Weights of a small GPT-style language model, trained from scratch on English Wikipedia.
Size: 13 layers, width 96, 3 heads of 32 (1 for keys and values), MLP 256 SwiGLU, vocabulary 4096, 1.67M parameters.
Training: a variant of Muon for these matrices, 116M tokens.
Each number is 128 + 24 x the weight over its row's rms, rounded and kept within 0 to 255. Layers, rows and columns count from 0. Numbers have three digits each. The size before them is the row's rms in percent of the matrix's.

# layer 10 MLP down, 96x256, rms 0.0992, rows 51-93, columns 192-255
097:109118100128145147189139121102093136114132120117083115109108104096137113161150111158131119151138144144110175111100117146137108145174104112140132168115125132148129082122132181121111151130145163
082:135182156105135102135117144130192150129133136164134123142156111125107161085127133108100140159146112118139140107091122162154146136057104134152087153141100138143159182106133169134140133128115103
110:113153108109150110173093133086142126102106127148126122136127116125125172109087149099072107144122128078127076134131051142126151108158123089116129135117167129125138133122154128168167103084136164
092:109077116125109188128058117133142125108122132164121134129140134124132104097153144163131138162150079141113142148167075114140096134077134111130093153125130120119139149139166155140139121116134144
106:153130142115148111111120103145181102124094147142173147133105124090104112161127092139103112136130115124107142144134135108123121134127109110188136141148101146120082103092180156101136147121175105
096:155108155143100125172137132136110146148099158115150143069113144157129118119116109096118077111110154131127143174182125142114160144132093136131141109156133146147140114105136093078133115113142126
092:123169116145165158081122131072186100149119138133134100113112145140116145074132125124124130171155112119131143140172101139158173132136153105134137120165122152136140177114099140121161129114111099
128:159115119136134159162151091131144126123152097130113125177131152097105133096115126139142118115088157122117141157142099118150148123144134156108124105124126174132120146140156160180120122148107086
100:131093126143138097143126093138160044128124135096105110125116130089121118104143099138124122114118143114133093141093094112098138151115123146105143131146108117120185148094121150106135148148106102
103:115154114143131145118104137154125130131178172122113106133120129146087154105121134121109120132124134168128147140149125153086129113111135143096130115101137150075121130110126150133085118103118093
113:172114153137151106104144147155126143167091109162155079100104072163109091102123109130108132171073181101111104187110137148131153136135136148136154093142134146126118111145122153123125124176151132
093:133176046069133161143139131139135127118149143112136108161136202158120139101127135105130167159147134139143114116131127128152093165094162117083162111126139127079144134150123141090163087147116087
092:128106117127095143120131171113141148096105144156147225126144164120124112126068131093113124081120146125092122131093155127079134139122131171141163115130112130139127146131125132131132119118114120
086:131124175121159152144153095162150141078130091149154191165149150157082132111152172136133125137132151131114117112188108095104125151120122169130130132077101128128141133151169158152128137115176127
099:165123116162096101155175105135098157139131095137130116165103129126110069120158118142147136109120123123125152164104093122113146165093134195102089109126212138137126126125129135172150117121122129
094:092120108136129098114125097129114135114158106108154124095122140118082150122150117127112126145121128105125142119145142132096158105126117127156088124154150127156146075169106111104162095093158136
086:117104144128145124124117180141105133157141130080117118192128120133121122159134091105106147100121150147159127112146116152072154073109141149106144096149152140139071131107123118121115100101171129
103:131064109094160109095133141152096100150111132146117179101128143094084141127114097087164103114172123133127130121115132087118156122118131155115123094095077140139100085181096133128117137111102132
107:122105139095170121123158107125120139158122129164100112151148133134135111116130140105100120130122108102104084157156107135129090181131120107126121172170174110125161128115139131125155122128142117
083:138118103102157116156105130106107090099161082111105084111123145086089105116133127145120139129121132151133103152134166144123129126115127095093144125160100142137114157124123159108175192117145151
104:094136087127169147154060123165115097100133142121065178100107150143144118109107168107144153176104088153153116118129118109098143095123118140128156127101129132082126128113132135150143151115075104
097:117130110101095117184168139089075128088105094118123127140155154131074135133118126155180145082137179125112096112150076104108139123139142146121118107123157128099123137116169136142126120157120125
090:146155117144124096095143142116122121152085147093115100138133115100151156124152100154192110081141172119116142128123117113133174153167111101172123101147099144120110131141154126169089161145146124
110:139128136119083152124085112156163142067085165111116168128122157141115130151131107104104097129151149127176176130142082094100168114123068133135115117135123106102161156126123121148140144131156186
178:085097138096109140115123140092126175119133103121144155175209148153120126133185152130184104118132120099147134120126111158131141103141137151116129140114120212120112143134125096139125128161139123
094:133118155165137134106134155179137109138142108146152144187125113089109144122098159108119107116159110144088131101141105129123125172110143113106180158081124136129121145120139142160151152124133161
093:141118116096181173122135069116120114124131115176133127137147093129127123129123128066119110131100125089106149119108131105157118122120190121120132127130129123123146177125100102143064118099149144
100:076114096104096137130092167105096120101133135117136125115130154143138150122121126064142129150148108119138176135158160105106145115152099145150148120072146109166131147103091107160128129172117156
095:118113061130152159135146151176116127099153120139166154154118097102117145110130136139112107118126114122102157139145113157155120140132106114150135126080136137104100148145144118082118123177155119
104:121151144157147144128137118134092132115111117129137167125125090110141135141081057101153104155097107136128134157091119138115102119107142139120141131139132127128148105174101111119123115190128153
101:111150128113094177077117148134052129125121125151083157093114094141192134130138175128136137165126088160146117110122155117191143146083148108129107129142160121103134181137120136166119150160130155
094:117130085154166116138146153136171086136123136141119108145112112111155126139094099123107106176128127050108124171119075169138157134129163115108150129148133117102096120146121115145125095095165157
096:155102116106145119126099065145151106138153081125136121194125171142130111125172161125135123137141149055112105156100143110185107114139104110118134136138112131129131130106099161129179134141132152
101:139126114113090110171145121090137092081167140115049123132151135139144110130125132143137124134101118105143165104100140102105167105124145132077113100131107146107126133138111165137116051147140125
094:102135142112119136143127110125152128094164159134150139095107145062097110120117078124148123146139114162114118172122130109129126145130102114157125118128136115103142099092114157154081116121121100
108:136141138141136145169137166139107139158116136091187133153118124169122151121136091145117144131122202124149098109135141113138147088126105128126144080101142116145120121127119103107103104116125103
096:106184116134095103161138096140091131107164119142083136157104172156115124136126145115115144191128129106139144129147171102097117126133109079174124134121060125099117133191124151133124135127141109
093:144097122110125132171125167078098139145114115131132166096118146127123155103127137124124119157156154113113145113170101147132124153132126096095134123110127140081125114160140124126115116121119110
094:137067156159150137101129119102121139126093093148150133118143130179084133107129125132134092106084130131087103105114162130097102134152160159159053107181118125170116120124114155136124077113153125
096:139134148124163139157135108136127155111150104142165156141114127134106165136122104160109129165130112128121132153142108108125096176130119155115158155083165132121169119160119142124136151183144110
093:133146119107125106137140139143154128142117170103104128129131102112139127158159079139124128177107127106183107105121105122110100177148138140139124113082122123110124157153153167098109195162155086
104:128127173119100137107155130135129154140187157140150130132141134137137129121116149116128136130142120163122096121106146094112152150127115104140178100133156138112120143163113112172164142156143134
105:129111176142141127175148080135136163142149130124096114111119145122127090147111127154091131123108124144130121104119105159133075108118128144117098142111139084158140114137130146144127115151177146